From a checkpoint of a small transformer trained on Wikipedia: LayerNorm before each block, no biases in attention or MLP.
Each number is 200 + 40 x the weight over its row's rms, rounded and kept within 0 to 999. Layers, rows and columns count from 0. The size before them is the row's rms in percent of the matrix's.

# o: layer 3 attention output (transposed), 160x160, rms 0.162, rows 0-7,32-38,64-70,96-102,128-134, columns 0-159
# v: layer 3 attention value, 32x160, rms 0.16, rows 1-7, columns 0-159
o0,101,192,267,207,223,212,113,257,221,128,286,159,174,184,244,266,233,135,234,178,134,251,187,196,225,205,217,209,195,220,226,195,178,128,204,261,199,223,192,175,237,153,189,193,146,240,154,256,154,262,229,224,238,84,204,169,142,237,243,198,141,147,186,191,209,151,305,180,204,201,212,194,221,219,253,178,205,215,117,168,177,200,216,185,254,163,114,171,210,172,235,229,199,205,188,196,288,128,210,264,176,237,201,306,206,183,228,261,184,207,152,199,227,160,218,188,171,251,191,176,191,112,194,194,201,188,178,214,241,225,204,225,221,173,187,196,243,212,189,216,233,171,170,234,249,197,179,331,210,169,235,250,238,176,176,214,152,206,255,229,191
o32,094,244,105,235,185,233,242,193,205,177,211,267,231,225,242,198,205,153,183,186,222,167,174,238,189,143,253,263,214,144,182,180,192,224,214,196,170,182,111,232,199,254,270,161,259,178,239,150,268,232,115,163,171,261,124,223,215,177,116,201,295,227,183,183,157,237,184,224,132,184,219,259,148,229,180,211,191,162,228,267,227,195,184,241,172,193,212,201,244,225,135,178,210,197,194,191,199,222,217,145,207,186,139,202,193,165,182,261,280,210,233,290,119,177,236,223,182,174,196,195,200,255,219,146,200,214,234,229,145,274,177,182,209,171,165,159,236,202,148,151,125,191,166,156,232,235,289,164,237,229,167,185,159,228,172,230,195,159,238,182,118
o64,096,218,210,124,281,189,205,264,187,155,120,202,274,133,244,219,193,173,229,253,176,104,218,220,240,232,193,186,240,238,168,178,222,244,244,199,239,231,226,242,169,186,161,161,190,187,186,169,211,143,197,225,182,195,281,205,178,156,116,244,187,90,258,216,179,155,151,196,262,183,223,139,262,164,233,215,192,165,127,225,256,205,260,172,160,269,245,248,164,124,257,160,165,195,203,215,231,191,225,179,192,174,183,205,179,206,166,194,89,193,136,200,230,121,233,198,241,190,154,171,181,172,155,323,171,193,186,223,192,206,254,203,188,217,215,173,166,218,250,196,182,174,234,191,172,206,168,186,184,171,130,207,175,276,177,154,214,189,171,217,224
o96,104,217,155,229,211,157,234,208,155,282,154,166,199,213,247,118,183,208,198,148,204,258,209,180,194,187,246,130,226,191,247,168,165,226,199,274,179,195,246,224,173,126,112,222,196,158,280,153,196,152,111,203,190,225,241,142,158,184,243,203,249,261,174,209,244,205,207,132,137,198,211,262,218,151,204,187,220,205,247,186,155,175,179,149,297,219,269,223,252,218,236,187,212,223,167,201,167,209,128,228,189,191,189,164,221,173,247,137,256,149,181,278,180,249,139,164,203,186,244,190,180,282,146,268,187,206,186,187,144,167,203,143,178,192,245,256,205,201,168,156,208,245,252,164,152,195,117,143,219,219,235,210,211,167,250,252,214,208,245,187,246
o128,107,198,185,190,102,135,176,176,274,177,204,226,150,161,148,202,169,229,121,217,237,163,272,146,169,219,232,205,153,171,244,206,197,199,175,129,260,163,216,239,171,237,267,244,126,196,299,266,224,126,269,279,215,164,140,235,231,191,223,176,131,215,233,199,231,247,191,277,140,230,137,174,269,185,207,119,182,203,169,193,156,174,181,217,141,214,151,206,168,198,142,223,187,149,213,257,151,162,204,177,239,239,152,130,235,318,179,230,184,191,174,144,250,217,164,226,189,153,236,204,218,121,226,205,223,205,225,179,242,169,211,224,201,197,228,196,216,192,210,228,244,200,205,199,228,166,233,228,190,216,281,237,225,197,216,194,213,186,223,240,237
v1,106,221,190,175,206,143,219,258,227,84,174,196,204,241,208,183,223,200,192,180,177,205,188,206,186,106,240,237,210,187,223,166,186,230,116,189,185,261,223,223,221,172,236,170,190,213,196,151,186,226,266,183,162,207,221,206,159,182,168,242,166,265,108,268,286,181,128,185,192,343,227,226,173,161,222,180,192,244,185,222,201,228,189,237,225,225,156,239,205,253,124,185,228,201,173,160,231,267,213,152,274,200,130,191,171,215,227,193,176,183,206,223,220,281,210,264,187,142,184,139,255,221,220,139,199,114,277,233,227,244,193,223,133,152,204,183,246,248,216,212,145,184,185,217,175,156,223,167,249,234,269,221,166,128,247,228,217,209,210,159,205
o1,075,198,209,243,194,109,232,195,190,189,252,226,141,95,214,244,198,192,201,268,210,167,249,186,175,166,176,210,253,203,183,146,171,145,217,184,239,235,276,245,213,203,218,208,172,4,209,171,172,259,230,300,206,169,138,201,246,169,189,231,189,239,249,131,236,231,240,202,109,264,160,154,189,205,169,142,180,207,190,256,201,139,221,241,132,173,247,212,220,245,220,175,212,259,171,182,202,208,196,277,176,235,225,206,184,258,255,196,181,212,263,158,179,204,197,199,228,178,202,173,200,211,234,211,149,182,240,204,263,206,194,214,180,277,172,203,236,238,208,186,167,216,234,167,242,219,168,209,220,192,252,215,175,216,187,187,185,168,149,129,133
o33,074,191,207,173,185,196,190,226,238,255,205,290,248,195,298,163,238,250,137,202,249,205,202,166,208,195,242,144,134,153,200,271,183,211,180,187,119,202,191,164,201,258,246,155,193,144,217,190,154,263,221,98,201,144,199,174,162,201,147,210,196,173,238,208,171,169,186,225,227,124,260,165,248,226,199,172,178,224,141,208,196,273,246,191,178,192,189,190,213,103,173,215,174,191,179,199,114,240,193,124,167,190,176,130,223,282,200,148,196,219,209,226,214,123,223,232,211,240,186,289,178,201,217,167,216,205,228,242,175,192,200,237,196,196,240,253,139,158,232,261,251,181,125,248,172,228,257,223,252,140,179,146,205,164,127,199,168,141,230,194,232
o65,079,226,174,209,207,202,132,213,190,124,223,145,261,184,301,209,187,238,162,209,224,211,155,218,206,230,242,242,199,103,186,238,213,144,198,276,191,188,161,166,186,145,185,194,230,90,247,195,217,150,120,208,200,202,219,193,170,225,254,181,193,165,225,192,187,210,157,122,246,145,200,118,236,199,194,234,171,180,207,191,224,174,184,205,203,188,202,224,186,252,178,254,139,137,300,127,251,239,216,271,104,198,214,173,153,237,182,187,224,216,198,263,201,218,193,140,155,222,134,151,156,189,195,240,228,154,184,247,218,174,220,157,218,182,238,214,118,189,153,179,229,201,268,234,260,137,199,200,123,237,188,251,195,230,228,260,204,256,168,176,164
o97,089,165,276,259,255,221,221,215,245,202,132,160,165,191,156,189,177,249,196,148,168,201,209,187,236,203,217,247,207,163,221,260,198,191,230,160,210,188,309,207,172,175,108,303,105,224,209,210,183,200,141,139,232,222,257,152,248,198,227,239,196,152,202,241,251,138,198,226,220,178,273,255,264,150,279,188,222,177,161,163,216,220,190,163,216,189,186,136,227,222,189,143,181,214,200,189,225,189,209,184,257,191,215,251,254,264,223,188,223,214,215,135,230,217,182,250,236,185,213,208,133,136,209,232,231,177,229,208,198,163,227,133,245,218,247,218,214,212,200,147,195,191,151,212,168,159,260,169,213,242,123,99,184,118,157,233,177,199,215,258,126
o129,079,204,205,146,236,222,171,253,236,265,232,185,231,218,206,194,255,163,246,201,220,206,183,161,156,173,181,137,210,184,125,225,206,168,187,168,206,146,252,206,232,207,152,222,166,73,195,223,171,170,197,182,180,275,266,243,193,163,176,262,300,197,190,234,180,151,185,196,223,233,209,208,169,277,217,237,218,234,227,215,194,123,183,183,244,104,233,216,236,240,226,157,162,208,166,216,215,187,240,168,163,188,252,288,252,298,181,159,304,158,204,250,203,146,188,182,154,228,158,175,217,220,181,152,217,189,173,172,166,219,292,186,240,217,149,161,171,230,163,172,219,190,175,104,208,196,229,132,209,256,164,214,193,227,199,155,230,195,225,200,300
v2,105,164,235,204,186,223,207,234,207,97,255,239,165,187,191,176,178,192,213,209,274,116,180,189,212,188,139,239,236,187,170,223,213,171,295,182,204,284,310,212,209,254,190,213,208,204,233,241,168,185,257,204,226,95,261,253,196,218,275,204,185,185,183,245,141,170,136,119,212,206,257,174,164,182,185,189,201,231,233,209,205,194,210,193,201,256,239,158,223,241,111,222,211,180,212,246,278,110,213,161,245,221,294,163,154,202,216,204,216,189,167,203,203,259,193,182,233,260,263,132,201,203,183,148,226,124,200,178,299,204,147,177,205,213,171,187,180,176,248,184,159,214,200,215,182,273,263,158,187,178,251,187,162,172,158,227,218,183,216,173,193
o2,089,233,182,209,188,240,265,144,130,236,250,255,206,204,131,146,184,189,171,234,115,210,259,245,254,218,150,219,256,208,192,154,152,255,192,130,195,213,178,156,207,223,250,272,215,229,105,162,171,190,190,215,207,183,180,259,176,166,179,195,176,220,205,201,170,190,190,175,251,201,183,217,226,156,186,223,196,253,176,205,172,260,169,165,231,158,162,147,232,160,191,195,130,128,268,137,189,238,185,191,205,161,171,240,258,153,199,224,255,247,127,225,235,261,209,168,151,213,178,291,224,197,167,257,230,191,155,188,211,192,195,104,189,184,273,221,208,162,170,241,217,208,215,160,188,204,135,250,243,196,259,168,222,151,263,232,213,196,317,230,269
o34,097,289,191,208,130,250,212,226,180,216,216,132,195,228,145,213,178,234,184,197,231,203,183,203,265,153,192,227,205,235,237,178,196,199,231,209,128,109,201,151,118,133,195,201,219,272,274,206,202,251,179,213,152,160,253,193,246,184,209,216,206,150,125,191,195,173,215,211,231,267,189,260,109,209,140,181,221,164,236,159,263,215,207,149,219,230,239,208,160,171,243,183,146,270,191,210,236,191,192,193,191,240,188,236,135,75,264,153,215,213,209,152,160,207,221,135,247,140,184,155,199,170,171,214,198,193,286,168,179,263,254,153,243,200,238,261,184,184,239,187,254,204,196,216,144,273,167,196,217,250,197,212,176,212,131,196,129,245,226,202,180
o66,093,159,250,211,208,267,181,151,214,186,238,183,210,237,145,241,186,164,209,225,175,126,116,191,234,169,109,225,114,214,196,203,294,161,232,152,180,191,218,173,250,247,159,236,222,205,202,182,172,198,190,196,249,162,164,256,209,244,212,199,158,218,198,159,217,128,234,229,164,200,286,203,248,220,237,145,160,268,173,262,252,174,174,221,221,213,216,187,189,196,179,219,172,196,216,130,152,216,263,199,143,217,183,164,260,258,165,121,192,226,315,228,220,167,174,194,168,249,148,168,249,263,244,145,232,266,220,187,170,230,248,192,145,179,179,194,199,169,180,155,179,224,146,163,193,105,211,148,222,186,221,220,229,234,200,195,278,178,129,270,183
o98,102,189,165,278,239,218,197,239,180,154,232,182,183,250,188,178,184,217,256,212,252,189,214,154,136,215,193,122,170,258,218,216,205,120,140,191,279,260,207,238,172,250,216,84,196,256,226,242,251,182,141,129,170,262,171,213,153,170,181,177,223,152,204,199,227,241,202,227,191,251,206,157,196,239,257,232,201,198,180,196,249,231,150,206,88,141,189,252,223,217,164,175,259,225,155,196,212,177,189,210,237,181,198,171,198,161,154,247,230,153,139,166,207,138,211,238,230,174,177,163,132,172,217,210,136,224,167,213,197,236,268,259,143,269,228,127,155,186,180,186,157,155,179,169,267,222,252,185,173,164,160,209,217,158,252,135,254,165,149,171,191
o130,098,217,199,137,190,220,195,207,254,202,238,212,182,176,210,139,114,188,191,130,191,266,254,171,156,183,265,160,128,315,195,210,207,160,142,263,164,171,223,254,190,149,220,190,131,258,194,149,146,231,236,244,243,223,175,146,99,165,211,140,197,214,211,228,220,225,219,232,183,169,182,178,259,244,175,233,172,146,183,209,132,213,232,241,221,200,199,209,184,212,189,248,192,217,171,190,195,213,166,165,156,178,236,206,212,137,177,209,216,295,170,141,168,240,186,167,237,194,306,230,190,178,213,139,235,177,206,171,235,164,151,182,215,129,215,175,188,272,163,198,150,163,268,205,247,138,300,210,230,222,178,240,159,221,117,217,173,255,173,210,188
v3,098,199,152,190,205,267,237,189,157,188,212,192,215,200,202,271,202,240,199,280,137,168,154,201,205,171,174,168,187,197,229,246,195,212,186,175,146,232,198,165,276,198,215,181,184,200,170,187,262,237,220,249,291,143,272,238,214,122,248,161,153,211,163,189,169,196,149,230,145,215,264,204,202,196,170,202,179,182,204,198,221,185,176,153,188,151,173,151,127,168,170,131,89,277,242,230,149,182,195,189,184,218,271,208,233,206,165,198,232,242,163,227,209,156,107,243,232,192,224,116,276,187,96,189,222,257,244,221,132,188,197,214,191,136,251,176,249,182,261,176,189,125,199,169,219,232,232,182,210,140,269,167,275,183,185,229,137,216,205,179,203
o3,111,211,169,262,199,205,220,227,208,158,257,225,256,293,171,184,186,151,275,198,198,211,192,202,135,211,176,173,197,187,176,188,155,231,201,140,106,185,181,224,213,210,200,192,271,140,174,150,147,178,225,232,228,178,99,157,152,180,236,184,175,280,198,246,155,225,185,100,205,185,214,226,216,222,189,160,149,224,224,214,148,234,180,280,157,196,196,201,259,216,247,308,253,185,187,259,213,250,223,169,224,141,224,221,145,195,226,178,179,195,198,256,233,217,237,224,182,187,208,127,213,182,217,192,210,206,104,174,191,193,221,237,156,221,239,226,293,169,217,235,178,147,202,244,261,88,177,169,195,212,154,178,171,218,215,143,240,232,188,301,170
o35,099,181,181,221,196,174,142,232,189,177,201,146,170,173,177,215,117,218,236,156,193,199,213,210,287,275,234,189,167,215,208,201,207,124,213,181,199,127,178,173,130,263,210,210,159,177,210,291,209,130,197,140,269,232,282,214,134,133,173,262,261,208,115,233,210,254,228,287,212,229,200,201,133,219,146,192,228,161,184,245,212,255,235,233,209,223,227,171,222,195,236,162,112,176,197,180,172,197,236,223,161,177,144,184,152,293,178,151,282,199,254,174,152,166,188,180,228,238,160,200,230,265,181,195,162,242,246,187,231,147,128,217,223,190,250,231,194,221,200,181,119,171,210,198,217,221,195,246,155,178,178,178,140,231,219,255,191,125,201,221,185
o67,102,280,186,149,230,239,196,226,188,208,160,186,173,209,210,179,166,177,148,296,259,187,164,190,220,193,174,235,202,248,153,256,235,194,230,193,205,103,222,216,245,182,244,208,210,128,196,215,197,295,134,215,222,187,220,181,252,242,172,180,235,297,212,182,242,144,257,177,196,298,180,188,216,175,205,208,156,185,184,248,261,118,193,170,227,256,149,192,180,221,138,244,190,171,215,218,228,184,195,278,185,200,173,173,201,256,159,160,208,211,204,204,206,147,142,211,233,134,138,185,174,183,201,242,169,170,223,198,140,210,141,163,185,129,198,215,105,169,202,149,225,278,213,233,205,300,174,200,230,233,182,228,214,148,215,222,219,267,190,84,192
o99,105,180,238,252,145,193,174,186,232,188,213,284,185,161,293,225,278,176,119,208,210,204,196,275,179,223,193,188,242,167,167,258,186,169,260,198,260,266,156,189,154,219,159,188,161,172,163,186,190,188,185,177,187,144,120,240,259,251,260,194,209,112,247,190,183,248,184,199,123,140,199,182,223,174,205,183,193,205,137,164,233,190,170,196,230,184,247,261,171,240,154,164,187,286,224,141,206,167,135,270,174,262,177,183,212,182,260,288,174,231,213,148,203,198,176,182,288,194,289,260,188,226,269,215,213,264,190,197,220,185,241,148,231,217,172,214,127,208,269,221,222,177,207,161,153,168,174,220,146,221,193,170,180,235,156,194,157,152,186,194,192
o131,093,225,246,164,244,202,243,140,138,208,174,222,228,175,248,218,215,192,251,106,213,153,196,197,223,155,152,165,201,224,277,168,180,199,194,201,203,214,219,168,162,199,234,97,295,215,201,216,202,235,156,190,195,192,227,189,188,124,223,200,160,154,173,179,205,136,176,177,274,238,228,210,203,223,159,193,226,270,192,192,259,265,255,177,150,214,200,176,249,231,196,177,172,200,168,194,245,277,256,136,239,248,171,233,176,201,118,155,188,172,196,78,191,214,224,140,107,258,234,235,186,166,227,224,233,189,197,206,294,253,237,166,199,291,254,171,151,219,201,167,158,183,175,152,254,214,282,201,196,215,221,242,277,200,207,210,220,157,176,223,181
v4,096,241,168,204,242,99,209,127,215,252,145,213,307,180,206,290,179,195,128,193,159,236,297,301,173,233,209,216,200,217,102,162,153,187,163,183,211,205,196,203,120,278,135,218,192,203,214,193,210,186,138,187,251,182,262,220,188,164,155,195,156,233,113,280,135,168,139,196,189,159,176,281,193,301,108,214,268,214,205,197,194,255,238,210,209,180,206,180,188,196,231,192,192,252,190,157,208,252,226,181,227,211,183,222,164,211,239,186,206,206,177,190,157,212,235,177,189,197,204,184,214,165,224,125,229,178,207,143,188,186,264,157,186,218,189,200,231,176,176,218,166,157,218,236,238,214,281,194,132,197,190,235,211,148,207,177,152,179,205,236,198
o4,094,195,186,221,188,210,200,244,259,253,246,163,231,199,192,214,178,152,196,157,240,128,207,185,249,205,164,135,188,263,182,270,148,194,192,191,161,270,269,230,145,143,193,180,157,187,225,140,265,228,164,219,237,202,147,151,119,216,262,292,245,290,208,156,227,227,181,182,215,179,189,169,273,186,188,216,165,225,238,233,285,207,179,191,204,181,193,225,158,196,154,221,236,168,125,234,198,188,155,207,216,162,191,227,235,209,253,186,131,158,200,122,238,246,137,215,225,179,229,148,177,246,202,230,246,141,193,220,261,242,205,218,202,212,154,215,135,254,222,103,218,220,154,175,207,221,200,265,151,234,201,128,249,119,289,195,189,184,218,221,208
o36,094,254,154,208,167,228,173,177,145,210,182,249,235,175,166,270,150,176,198,200,170,175,245,151,204,157,197,268,158,255,259,190,165,125,241,229,194,196,120,174,148,137,202,188,242,211,183,186,228,158,141,268,170,250,189,173,177,166,224,174,189,117,208,197,160,225,200,187,178,214,170,200,267,210,164,147,192,167,136,194,126,202,194,206,143,158,190,249,274,229,172,232,216,224,212,175,183,234,275,208,222,201,242,234,202,209,178,277,237,255,198,176,220,173,160,206,246,216,227,140,204,227,50,247,195,242,195,101,196,203,188,246,228,217,231,186,201,211,290,275,287,228,167,170,168,259,176,211,187,240,209,238,194,265,172,156,179,132,206,174,210
o68,107,96,249,186,206,204,225,238,175,93,235,208,202,101,202,191,258,215,241,221,154,183,178,210,225,151,213,265,195,219,116,169,242,199,203,209,222,151,171,253,126,244,158,227,178,201,251,267,225,230,227,153,169,121,241,282,228,269,172,227,195,146,214,130,208,168,236,196,232,170,290,194,203,204,214,193,201,170,240,171,170,271,185,204,178,220,209,180,195,192,210,148,197,212,281,152,239,220,144,205,180,209,214,194,186,164,127,240,209,235,214,302,177,223,296,189,216,212,185,226,218,162,225,151,172,207,234,226,206,221,167,99,174,198,215,202,233,244,190,207,179,136,203,183,212,187,159,191,213,299,222,183,170,223,277,170,247,172,221,124,189
o100,111,181,222,213,152,197,173,179,219,170,227,171,165,196,202,232,144,179,179,217,201,247,205,240,166,248,227,169,234,218,220,200,242,237,234,189,168,128,208,295,259,248,189,227,231,247,182,158,197,209,222,223,254,223,203,272,250,223,194,99,164,171,167,228,137,197,269,161,179,215,188,217,192,235,222,209,158,215,77,223,158,156,171,144,205,158,222,155,184,200,174,147,193,206,245,240,172,201,230,136,88,247,163,202,190,222,255,172,215,153,183,173,181,199,180,204,158,215,153,188,160,208,146,193,209,135,154,268,201,172,119,241,205,198,191,157,232,168,230,157,186,206,227,201,127,178,264,225,261,176,193,193,185,246,158,229,211,321,180,334,154
o132,094,234,165,202,284,124,216,227,215,211,187,166,227,209,211,185,208,222,178,162,242,218,170,131,210,167,180,149,241,82,226,163,233,192,227,176,231,188,299,206,234,190,244,194,174,153,209,214,225,200,234,216,169,192,175,211,266,269,214,204,118,254,172,181,248,251,191,238,185,245,158,140,145,218,230,258,176,183,188,145,203,144,215,231,276,180,225,229,222,193,183,158,151,149,93,169,194,179,182,240,174,285,149,137,197,232,200,223,207,118,210,192,225,180,226,237,216,226,177,202,223,171,245,205,169,199,198,189,195,164,270,167,197,146,202,169,192,160,160,344,182,204,148,246,238,213,167,184,196,124,220,250,146,263,224,246,182,123,175,206,175
v5,104,221,209,185,243,254,183,238,218,220,161,213,118,123,169,110,182,182,164,198,166,168,261,210,189,186,137,232,220,220,207,170,120,246,211,184,223,197,254,251,219,136,297,189,146,225,232,144,228,215,203,139,249,220,205,170,226,205,197,166,227,251,119,248,192,168,282,162,142,183,158,193,233,216,91,216,232,124,241,224,186,181,131,137,231,169,202,278,199,241,234,190,223,235,276,158,228,228,189,210,213,197,221,250,161,228,279,177,232,179,189,201,315,158,152,162,185,134,260,222,209,253,205,189,178,215,200,214,196,212,184,189,172,235,205,140,186,241,210,214,230,180,186,91,205,203,205,183,191,197,279,207,180,258,260,183,213,179,219,191,201
o5,099,178,258,198,217,105,237,200,185,187,192,168,220,240,173,218,252,236,192,227,189,169,184,184,155,198,216,135,260,301,205,233,227,162,128,192,167,224,183,245,122,238,207,170,198,244,221,88,218,204,147,218,189,172,207,240,231,252,205,303,195,188,152,219,150,194,220,126,185,158,195,196,173,152,210,145,178,137,262,217,177,247,224,232,222,205,264,222,241,172,176,106,221,236,180,195,276,191,230,189,274,189,275,197,257,218,203,162,210,232,207,151,240,216,175,222,258,200,186,206,141,213,195,281,197,194,223,248,134,204,190,199,202,249,180,222,234,196,191,177,174,195,245,140,157,158,161,199,127,255,102,180,264,160,172,201,206,239,286,159,194
o37,105,249,187,214,195,215,190,190,208,230,175,232,208,240,232,195,123,192,188,227,220,237,163,256,277,217,215,207,193,197,133,171,243,129,191,122,231,131,234,202,193,230,237,183,246,135,203,277,215,113,207,151,206,200,205,231,146,216,145,190,171,252,263,184,172,230,123,150,199,214,186,220,238,177,292,179,199,134,215,131,214,223,215,202,162,215,206,155,162,214,201,207,211,148,223,140,156,188,229,173,159,129,179,243,212,184,214,169,235,184,181,274,194,223,232,252,174,114,200,229,189,216,213,295,165,215,162,248,193,232,260,283,232,214,182,140,225,153,221,127,175,178,229,159,253,205,241,213,227,127,258,178,228,257,231,215,244,233,89,264,204
o69,088,195,253,234,204,211,189,203,204,143,162,154,258,171,254,241,184,138,291,188,196,197,225,157,103,203,201,163,211,248,257,226,175,200,271,234,176,173,184,136,206,197,211,257,170,99,206,138,165,215,214,199,295,151,183,216,171,189,239,170,227,198,172,169,226,230,170,190,201,229,201,130,236,249,168,209,212,204,154,134,139,161,220,262,200,183,124,155,212,239,159,213,162,248,202,215,219,239,169,217,231,221,215,247,223,202,181,206,224,191,204,252,188,175,248,236,126,261,190,151,171,149,210,160,190,147,181,226,161,177,238,182,237,192,308,250,225,192,145,154,173,207,135,257,118,177,148,237,204,231,233,208,192,147,233,153,318,193,260,159,185
o101,099,146,184,173,175,276,169,160,199,180,200,193,171,214,84,206,271,207,213,270,250,249,255,164,194,235,259,214,175,147,196,219,150,198,227,221,229,277,174,160,175,178,109,141,171,278,246,196,201,172,190,228,177,202,249,151,190,219,178,260,185,212,207,137,172,221,208,254,239,192,232,241,170,223,257,163,169,218,240,226,235,187,204,153,162,229,155,183,153,134,261,171,229,141,246,251,191,200,260,220,141,211,230,86,229,188,146,216,166,224,256,182,129,162,237,149,117,266,240,189,214,154,159,148,237,252,191,156,235,196,247,165,176,186,160,210,187,226,161,230,169,235,221,214,233,202,153,210,209,188,190,198,260,152,204,178,212,307,222,186,199
o133,104,182,196,203,245,217,242,241,154,227,213,223,217,190,197,203,108,194,127,228,206,130,108,237,266,189,160,129,184,157,198,190,239,219,221,254,202,229,161,188,224,248,202,207,154,254,175,231,167,225,254,202,187,225,197,164,196,133,235,202,201,118,320,270,201,239,181,230,175,116,177,226,178,137,159,239,152,223,161,245,176,257,215,180,203,209,244,212,237,193,189,248,222,247,182,258,101,177,167,177,278,261,149,234,175,231,228,249,139,134,196,158,176,200,198,157,234,198,198,134,251,229,187,209,158,194,209,228,210,189,164,185,191,200,255,192,126,152,226,231,241,184,136,261,260,233,243,164,133,164,233,144,128,206,200,222,196,160,171,201,199
v6,099,136,218,133,128,228,192,254,218,206,206,197,220,236,203,155,183,252,145,172,214,250,76,190,190,187,204,173,207,209,185,218,137,185,162,174,252,122,144,218,178,255,237,194,205,219,113,131,164,213,175,284,265,163,226,160,226,172,282,162,249,238,211,200,267,240,235,272,172,180,139,202,183,142,202,194,254,186,178,220,220,241,244,130,209,140,244,187,229,226,209,269,252,177,210,207,267,220,195,189,270,192,152,242,186,205,185,193,213,201,195,264,194,152,173,202,146,221,189,166,172,188,210,204,176,164,256,224,278,223,174,221,243,183,186,171,211,138,181,311,210,207,223,153,163,218,257,170,175,235,195,181,262,279,209,180,215,156,274,168,192
o6,116,186,234,136,241,194,202,141,205,199,196,97,157,228,219,270,185,235,169,171,164,166,232,142,205,160,195,243,195,204,144,215,195,196,201,207,126,218,240,248,263,207,247,175,152,248,180,256,165,188,195,223,136,279,223,183,161,222,177,211,201,198,230,174,203,235,230,210,222,221,189,191,173,177,129,250,155,262,150,134,255,149,269,282,165,184,147,237,200,204,179,174,239,223,215,175,211,210,203,199,240,182,169,176,290,284,141,219,183,215,186,179,274,180,270,232,119,178,213,157,240,179,211,203,104,149,183,192,205,236,181,156,169,251,189,180,245,168,320,185,158,209,281,233,218,165,223,245,160,157,254,178,150,215,166,200,216,224,159,135,217
o38,107,181,153,258,207,203,221,178,170,176,189,292,164,286,199,166,232,210,175,227,166,158,250,242,178,186,213,186,211,253,198,237,195,243,202,179,186,232,162,184,173,195,132,247,192,190,212,227,160,233,184,268,231,131,192,138,238,186,219,182,195,182,241,184,184,146,193,200,196,200,239,187,208,229,232,203,182,142,190,186,206,248,213,252,150,235,192,211,199,235,233,116,217,218,158,154,189,223,158,138,128,214,229,181,139,105,192,136,220,201,215,144,81,301,198,164,269,218,160,114,195,246,234,234,263,286,121,208,192,156,220,189,213,216,169,230,154,241,188,207,172,235,180,229,116,187,155,170,261,286,157,157,239,251,211,141,224,254,222,187,210
o70,104,182,168,205,225,246,173,268,221,240,160,199,213,33,249,247,207,192,269,110,254,207,192,167,208,143,183,123,212,216,202,164,101,177,139,252,168,164,273,194,189,228,249,225,160,209,243,162,269,250,161,167,224,211,178,175,212,177,193,195,204,243,137,211,219,230,208,217,166,190,245,134,140,182,214,226,201,195,173,158,223,119,201,95,235,223,205,159,203,196,245,236,191,169,186,270,158,257,243,183,201,182,224,208,166,179,192,151,209,146,250,235,253,168,210,197,155,221,224,218,206,188,233,147,199,171,268,171,177,208,167,228,122,193,228,212,202,260,176,168,270,190,205,185,160,221,280,218,178,218,229,250,184,194,156,283,190,172,202,251,217
o102,089,249,183,230,175,239,132,182,191,224,144,229,233,196,178,159,240,216,183,209,196,215,193,192,223,300,222,269,192,139,268,235,198,188,184,199,248,234,175,80,183,142,204,204,212,156,319,221,168,254,218,222,202,147,243,255,274,213,127,173,200,240,243,189,211,94,211,197,124,193,181,240,238,242,278,123,204,179,219,230,208,233,156,205,195,205,270,203,212,221,179,169,201,203,203,165,218,208,233,202,166,199,264,205,174,256,193,137,215,239,177,197,153,191,221,192,216,192,173,242,110,232,160,181,183,214,210,154,158,182,223,250,159,165,254,150,163,156,214,164,177,183,199,251,235,206,249,116,190,247,226,198,166,120,239,171,212,244,261,283,176
o134,101,226,203,212,229,210,256,194,216,143,171,204,181,211,205,182,213,242,197,228,182,186,192,197,253,202,239,233,232,147,182,210,266,188,221,190,196,195,179,204,172,221,248,169,204,166,210,150,327,182,256,200,214,243,182,181,155,177,224,225,216,164,150,206,193,268,138,253,209,166,182,220,175,179,184,209,239,124,240,283,151,193,129,235,226,140,247,232,230,67,153,165,195,140,168,163,182,239,150,269,192,249,149,228,301,239,282,282,164,141,197,214,255,190,209,235,200,189,200,189,241,205,185,196,207,126,177,192,198,129,212,212,220,183,249,200,195,216,158,259,222,196,224,193,262,111,142,175,234,175,149,225,260,199,285,218,152,185,125,164,189
v7,097,218,207,188,233,190,121,181,216,212,168,219,181,243,203,158,199,248,222,181,205,217,194,239,184,241,157,154,203,210,220,112,208,163,172,211,211,183,268,132,174,221,245,202,192,193,231,198,171,173,213,170,198,189,127,201,207,165,195,176,122,212,201,179,263,150,153,229,215,282,142,218,229,195,206,213,264,225,195,164,207,200,166,259,141,182,182,179,309,181,233,96,214,235,229,254,134,162,197,180,266,212,147,221,184,173,224,173,75,261,213,246,170,242,198,227,245,204,279,189,226,197,140,247,243,95,186,236,147,161,182,190,175,276,216,227,254,143,203,198,285,283,180,225,257,210,228,192,151,189,221,199,121,202,203,202,195,252,209,166,249
o7,092,182,151,149,183,217,264,194,186,144,263,219,262,219,259,174,209,222,184,185,227,222,226,193,224,194,213,109,188,155,161,242,165,111,103,183,250,117,194,221,163,181,252,222,253,214,173,178,205,193,248,209,250,227,128,196,208,232,242,257,168,267,208,201,206,167,254,205,189,175,252,226,224,200,120,165,214,147,191,145,225,117,142,192,275,275,200,191,201,232,201,258,199,181,273,201,187,223,154,185,214,225,236,105,225,221,157,237,174,183,194,200,148,133,181,196,156,223,141,183,194,178,168,185,196,246,180,261,171,291,253,205,200,259,228,186,158,276,141,153,175,186,132,209,210,168,168,159,226,174,208,183,216,225,292,229,163,204,142,198,196